From a checkpoint of a small transformer trained on Wikipedia: untied embeddings.
Each number is 500 + 50 x the weight over its row's rms, rounded and kept within 0 to 999. Layers, rows and columns count from 0. Numbers have three digits each. The size before them is the row's rms in percent of the matrix's.

# gate: layer 4 MLP gate, 832x320, rms 0.0908, rows 19-74, columns 256-287
# up: layer 4 MLP up, 832x320, rms 0.0861, rows 19-74, columns 256-287
# down: layer 4 MLP down (transposed), 832x320, rms 0.0854, rows 19-74, columns 256-287
gate19 102:418522587527442470421535504500446523554491475602467598499525519451532513524429441444481492493472
up19 097:484499560478487559508459404541484437538498521464511461431439518535459506518535514492475420434523
down19 098:528485489531510571439553589481588614541490495522445518569560468509469485567390504476521504423535
gate20 097:499578500539526548453489501433547503530444468566535545418560540505545435489514349484518529530490
up20 097:480455554508559514523558480515571503619586483541562486457492434506536440570380420473477515420579
down20 097:432445463502548429511465464537551480468457585434543484470579450520439480514403633454589483530553
gate21 101:607562477472514466432445418545443537363482553498474517446463522510519552472481493429513591510526
up21 098:463504463537510514472489460551524542461415543438565493474480512399561452485579489350539489479530
down21 097:486529481566492408463444490499509509472470555476524478539545439435557455502560410493428530472426
gate22 096:496449499443501472545480553497415541479524443545412523521415551461553539423494522430438402491551
up22 098:575543545553461510432487477476535499500498548552428543509486541454499496545481455534375432497534
down22 098:456492492512428508511420482424489467512458602558450477507592484366548518515529563477459532508551
gate23 100:478541399457589483465486526511522427521507487565450566535536464550530563501523448583457454586484
up23 090:476558545496570491477457476515559418477485474470410537515627447570458525443429489501419458534417
down23 096:481547617496362594443493474560471490465469509496511420464524492504561462467458554513462469511472
gate24 101:467579516435464422527470397549557455490508491525521502567430549533477550485494447574471510491449
up24 098:475411509508498447431437487466503483502542593569465520481502462421484503454494523504506521490570
down24 097:434535428529414515464460459492472506420455467501477495432513506532537475537503526521477479584497
gate25 104:380498501545480513543532579535446425530467411574488552507525526499488500432623456494490473457520
up25 102:592463565492462513495493466462455456515439435473464506552525584479501497440568495484457489542366
down25 102:552521486500447496421468562527549486524469487570439383609547481579459461463475485490479512475463
gate26 100:530511427584392512486459596528347375525506611529484484520509502559505551507447624465524503488511
up26 097:511429484592468590504557554520383479487546443472483437472508424588509472500496563531429468550447
down26 098:490508510458564459557560516509551567455487486471362552530525481534494508543467535575532511534528
gate27 109:472513472487567524485514507576573472393548493525512532538463401464521449486459463496565521464557
up27 104:431447487508483509473591517429576441495525576582476503506489495496503577466538558467431465509455
down27 099:464482559459496551458481483513519370421504511548442514437529504497504551580569585500504448504489
gate28 106:529490479419596492479531371541512515512467523459460558362514541530570613458516466454529525473468
up28 096:414516574379528490531607506627593461443549370504518493464463443532510504530495435499434469453501
down28 098:419492543625652433452527613538539520397468484498492480543425469437416429459449504521383522520558
gate29 107:494426551482529507501474458455396482447499616503496512459447468522570417540463528444501465552528
up29 096:487473569445566508465497413506442551434514521483543534401500504456457474512422558501488462512501
down29 101:510382482433499523441456530502515544532482485527448481420492483493449492543422503475477480406493
gate30 105:448510537498443487571489479601493540542428477486535534345380552510479552521496562466584473532561
up30 096:440546530496446468561447424509481523553473558466429538549428483455516579560509506495525643425458
down30 099:440514554475511495533562457429472466505514469521569433530543498489554554480521663612547622574474
gate31 099:542524584467486450474499482582414492461413526521487552513530509443443574473492483533500548510472
up31 100:495490467552457430494473466429554487505439555514482496481550480587456529470340546538452522540452
down31 102:539539455510524453523444563521526451399538494448490477495475470524387533488527398540521526533476
gate32 098:460487471449605458468498495594525491460579525544481461498428535565505472473549521449459455663482
up32 095:548512495457494510459474472555500539442451425537579473496495484441468451511500515414530556567454
down32 095:488421504516479493483545502512460408548467528444520543509470556409498475446431526501562491509473
gate33 102:520504555491596439586448482480467478462534593488444512535521529515527521484560484527469503474411
up33 105:485557525444535517485518367454406391538474551464416455539516470496471520524542451629533495547431
down33 103:514511498529534547495534482435495572416459506521537448504547444443475482513552496528538525442500
gate34 102:514504539470482460582506447517506516398535440546477438548507501433499500494534563509537471431548
up34 095:530498516476441485498482549526596517462494520451438443503494515464434454569510481465509502492670
down34 095:514462426474522568418556506485522534496509391494560471482554481495526457547576501552481496591545
gate35 101:536515507523477546551515613496492393465458523500516565494415605591564565531489577504533532522535
up35 097:493488522466526568469439543527531463555399522473568523487567570440493480413537476517536542438511
down35 098:490507465446427542504627555361510555442497504513542483408566527489507477485537451495449518539561
gate36 101:540521454432536431489486541456429468473484514509481517437397592549565569499547550445474495521518
up36 105:427560608530481560485558541456454514521496534454592516493464431511519542467537462515440481515566
down36 101:470438554452479504481502492554462539497474629558569524545494484564522483450572578406577547500539
gate37 103:566532506460537519503457471464478523406454449562571469446475440489507576511555519474562484509462
up37 102:461579470584497438546572561586462445593447583467540518503503508487555453499500483506476430494533
down37 102:454499493521571450490572549471552500522524553488522462456477508547498473491481480449495482427508
gate38 094:446504400399521465467412451620445518468433485491525512505470527504556523518503413530536526607464
up38 104:462470544497520549455496567440496546452554440549529584539520509536426521488529426526516471449439
down38 104:429437484456471514436552467519565483509506443502455514476546564563564465495478512489470516575448
gate39 094:449459421557545518472486531581538509490559550509546497506471440496538432526451510500556485438547
up39 090:612537487466504439535490525454384554664472478493456528475518543493465434435466541564566543464552
down39 093:408497511494515348488474459483470448505477562543477501568507434516598538458694513503442483550468
gate40 099:450544427463541504437527521513572521542538495527541479510468510492579454422570474608488468470569
up40 108:451358443411481501481442430468438505423521502435505508445506417436524580484537535562471438510486
down40 107:514443435350451549531413591510444441414473514463542462519472435486615482491427542529425469418478
gate41 102:540538411525547406523486571493412473345542517459498514512467459500545542549534440565568495478531
up41 104:468415512437521517526553420578478525670445542600551447458558461415449515470504460490416503575580
down41 103:435485450535499413466487507411469538478529491532522495530468515424573480583549452545450546610519
gate42 108:524513491425543476568496570474367473469573582533503512527477544499477532487562505577518544542570
up42 102:475497479461549504475609565587497594484576519479561522520490420429487459497480525518509518465584
down42 103:400548543442530462421558617602572535546517521479504533539447428475506505488511463469475503423512
gate43 109:496481443452459506535466449490513500428464536525573555514491499471545530419521488487482541453418
up43 104:418473519526496451490515478554578540611546524476493494408568477435523511524470573540502501431573
down43 104:504519452496466558523472514426480589515466441573464500408464534594520540489528526506417493389474
gate44 096:511504526462477467448483592529466421465533501513526495547495568472528558455443470457565485551394
up44 100:409510531517533465549435533454444538508565527549489554341507537471437647486493577527458574505468
down44 093:462442493520467547457569520475509497528562446451504464515503518457587371527524490460551465510460
gate45 104:518496525515570525538511475456479437498497470561504502428526484525516473442488488530535463597429
up45 113:550589525515459450496519506566539511565531508431603534503528495560521502578529436453515418520458
down45 112:554506566479497498424604448529548428535493508364471506516498473490492475533554441502446413484612
gate46 097:495506456555559492524535511473502524518445437555502599464514455510508443456638409492500521460473
up46 103:501428489451472468510581582455500448561395507446471479456511590492494518481436559467384449592539
down46 103:507601519422510465456551542505429479437451498603562519466490548475502422483595469501457515552557
gate47 097:556476474518520414533518399533552459495515534488459452444396593525492429502505499511406430504456
up47 091:499479480495478381519452506442548576592526552550446553446560542538481490476520452613481420485533
down47 093:594498596529568544524582432527499496501512495558595437446469417505469452499524494456395536457578
gate48 097:507524532475515540571473450504488440456468624475582454470560604501364471511513513523634533598532
up48 096:506495476483409534381550600578525548483426511553510479452524540522486562425535455500395470476499
down48 099:454566494444633500490521502472509366513505532470625536452490511489474501506513575534498519517452
gate49 103:442553545468554464541488529629472443394439459561544533411467461459575527448469504509518433574484
up49 111:550498507604397448513517520462446463436442472534391471521552468460498523512494444496525519494462
down49 111:416432489595375397400440576498467632581471470527447480544543531438563587528485519475471597596506
gate50 106:461502532378528544565513446469548408464495530524584499387475435497565594551509476571490436619476
up50 103:548501515511535418524492468543502559443587539516508529510430572454524507451604529530455526473534
down50 102:472512544501513523466495473461491443436569428420398531555462439520545522526559480429415550533504
gate51 098:553580433531472576451508518663431440443397440482514534504488476533415539465499415446634442545403
up51 100:574453402521486556461479480548477451509448475511499440513473471508431494429424506528543452635534
down51 102:461484558509510433531552398396466561502476553564612498485493499530514569463464520496425444531573
gate52 104:410420568511605549615355542428484492384492500566502548473526516576507538479452561510532455524506
up52 108:447451629491508553535492533581511478557461526486505500507484457513609461544598568441412535567512
down52 108:494532583407420591432553454500585470517548473473489497450458531427538542584502471410456452500547
gate53 092:489504468456477480570453501493482529481568492442511490613517541495546434508426459506427488427478
up53 091:367534572452500452525441535548511525452464496470497576518422440500558536524495496412488481561449
down53 092:543478460452518526442498521410501539550556549475512461481432416569547528472555417487427492548440
gate54 111:365514487511546498467419549487521410457433559524486546433494529542508574373435439542366488606480
up54 106:452500513457424486468428460502521494545483473467527468538393427466528530448465480531457512502551
down54 106:648522539529559447497596494547521541556432533427525523586466505471484469404480528523433469387450
gate55 103:422507544498571546501477478478513403550469531579470441551457487535444466427557444568539401544426
up55 105:537504605518499430465486495504471537573519361505542534549532541600479498504496493464502530512487
down55 101:427448560492589494486530501396452443555420476551547442500509489527481455515539483549508482499554
gate56 091:539469491524539505496521582510576475457472523455479504418467573448511517540495533446471511494622
up56 093:490484417547543465511430566426577530491424480505388468470505502453536487521478517418527568559480
down56 095:518536486414383480465523523489428506512515488508516526544511463583553509474462521582598491485384
gate57 102:539621582510515484425490450570451461415424459434584579499475504518504546487546370503470540470550
up57 097:432451393516517549490386498476462485435557497417418440523487536517571462472523563510564381481399
down57 101:488497595514522522527480417529422503454422501411506524513445470487507603518472437471547569492443
gate58 094:571541436485531459479499513518525473569510540545624513528509570443466420447516540463496470541520
up58 093:541549480521529475529600543587456498588563505583515508562467555527527481445451505527465478521433
down58 096:547441547507421467563579532538472492479595492507456540524519456486501543514498513548512483471593
gate59 103:442515499471480486453539473460451465467549546534416519453558539561481434452603515415576412480572
up59 103:528534462500426459461524510486458568476459565386441524447614460529461512524462452582527504427516
down59 102:465616526476473580486528443538460580494519496478556484499423512391403438432460476525507486462436
gate60 102:529534472369568538512425460500508477472544575422500473525435501527472454489463501499546561475554
up60 095:520534510474494439456530506545553510544500539441459477536520498476499455487439511596448479457477
down60 094:476482479537550429449486560544465554436398498554467564590492459533624447532454465566390488466491
gate61 091:436467528406476471527520541528457476457551476547559478539494364452494425523507427499515420538575
up61 097:456535530438397610492476474488603543547451459529452460554562435449513454548494580514454510462520
down61 097:462521480548489543495488421493500447396447535455458445526589453415545511513451474550451476556558
gate62 096:503474475536527447531508595504488479525441516565553479455431513509519449480573557442594427446576
up62 097:535484443530502482440475444468469505516438475489545486468514466427548493460476475450573531469522
down62 099:513542435511416454515487507492474448517465496500526516450425470415563506559441498399535522569511
gate63 107:464546473511599579458529474607543442435486500557524487519503467458507355562473551431488505479520
up63 105:534507418512423457531545440468518412557481608494514494471532596594426477552506613489548484563472
down63 106:569525478503467504630432464498516498552435543522462477604521630527416366542495522404507504563507
gate64 099:486465514459545448540424552464411516484437572476599520455449554550498498497544496495485496508493
up64 106:457391589433531425486502554438479534511505533594462521508518512462493480534538497454498485520484
down64 105:513526491484399456517472541485532550474483458532472484518611486405552476497516414502554485493468
gate65 111:518484504428449503524499522511473508488402532405612504451458518503453586505611549486485467555519
up65 111:523473466471482362519512509481426504488550429464486545483503554458562527606564475367511548498513
down65 110:502496433485525529544488557504536517506439477509470527574484489463517447554488541366492541421419
gate66 103:496542502411539534520490444446522478404470565485561572399481501516511558460554450506519527438562
up66 095:494430460558468529415562509468526516573528511552475478542515437507470518534521541608552463506512
down66 099:574424505551433489571468473378424471464470548531514398503516486479560548504509535517546520526531
gate67 090:524512489443492422558495504460584500471460595511510465438508549456612544547449486489527478482441
up67 091:580576529416511534476512496498495361447544430462616520512472458555508522448553438524548417537567
down67 096:510446421552451435492518483543464442471475505514590550641477484489542476468596500495526492454429
gate68 094:507504502504453517478567455396454471460408608534497469575433591510530602429543560524556487548535
up68 097:593518432504492539630497428490537552463496485466512471473524478508489496525425555485502561585471
down68 097:540445517568483560554527549480445563492506477412447478577511428519466539496489457446470499493469
gate69 102:413498473543391585494506555410532445447403521485547465424517515532454500472427555510513513474496
up69 097:422532439558475532502496504524428565513550500494498475519518515420529551482466363451476490554581
down69 095:542493631427472426472566457535454521475467525543554416534549562481489477403558500459474530541548
gate70 105:607564528533504443523546474466388496538493428580490543540492524583494472419483508542508471424520
up70 108:459504555398545510540513484508510587487550545470439507433396431514555499553469398360480499485542
down70 108:444484554524512546411598434511560483454534577488482447531458548552472553414458507511416534486535
gate71 094:359572457456551493464541498521564499499521438486509515501429437581533427464522515476501499505541
up71 097:437504462459515508500494393551485485515412574447510473522552486589414454560463424408457455449447
down71 099:504488560443531578527418414425522567501378587510481532532496548615453533493468485440463446458475
gate72 101:459542480424507499570549559509426434530478430490529473451501491560511522539474500545550416555426
up72 110:541461449555462503383522426560523493550535510462451450537489554433538517522448489506444515384454
down72 112:511532444522482516473537451543431539529405514453459527467477555558471472606464518486556483454467
gate73 099:556497528430521516541525497479505373463435507463502499466465476597480511435488552465594515495558
up73 101:483497555547555473505516537531493494506448532410491498451443482448511532554524524485440537487522
down73 099:521489465631601470510507685464474506455452431498480500504480455412556539545599480492380508458447
gate74 087:530532491550412436495558589512432492475467453414521531560522405500574462513428450418551605446498
up74 092:496598500513531495528544557497537508480530506473561501424513527528466482462501550503460517526560
down74 089:474511473554518539413355542492531461533456505547479492501450536526463529488530478535384412537507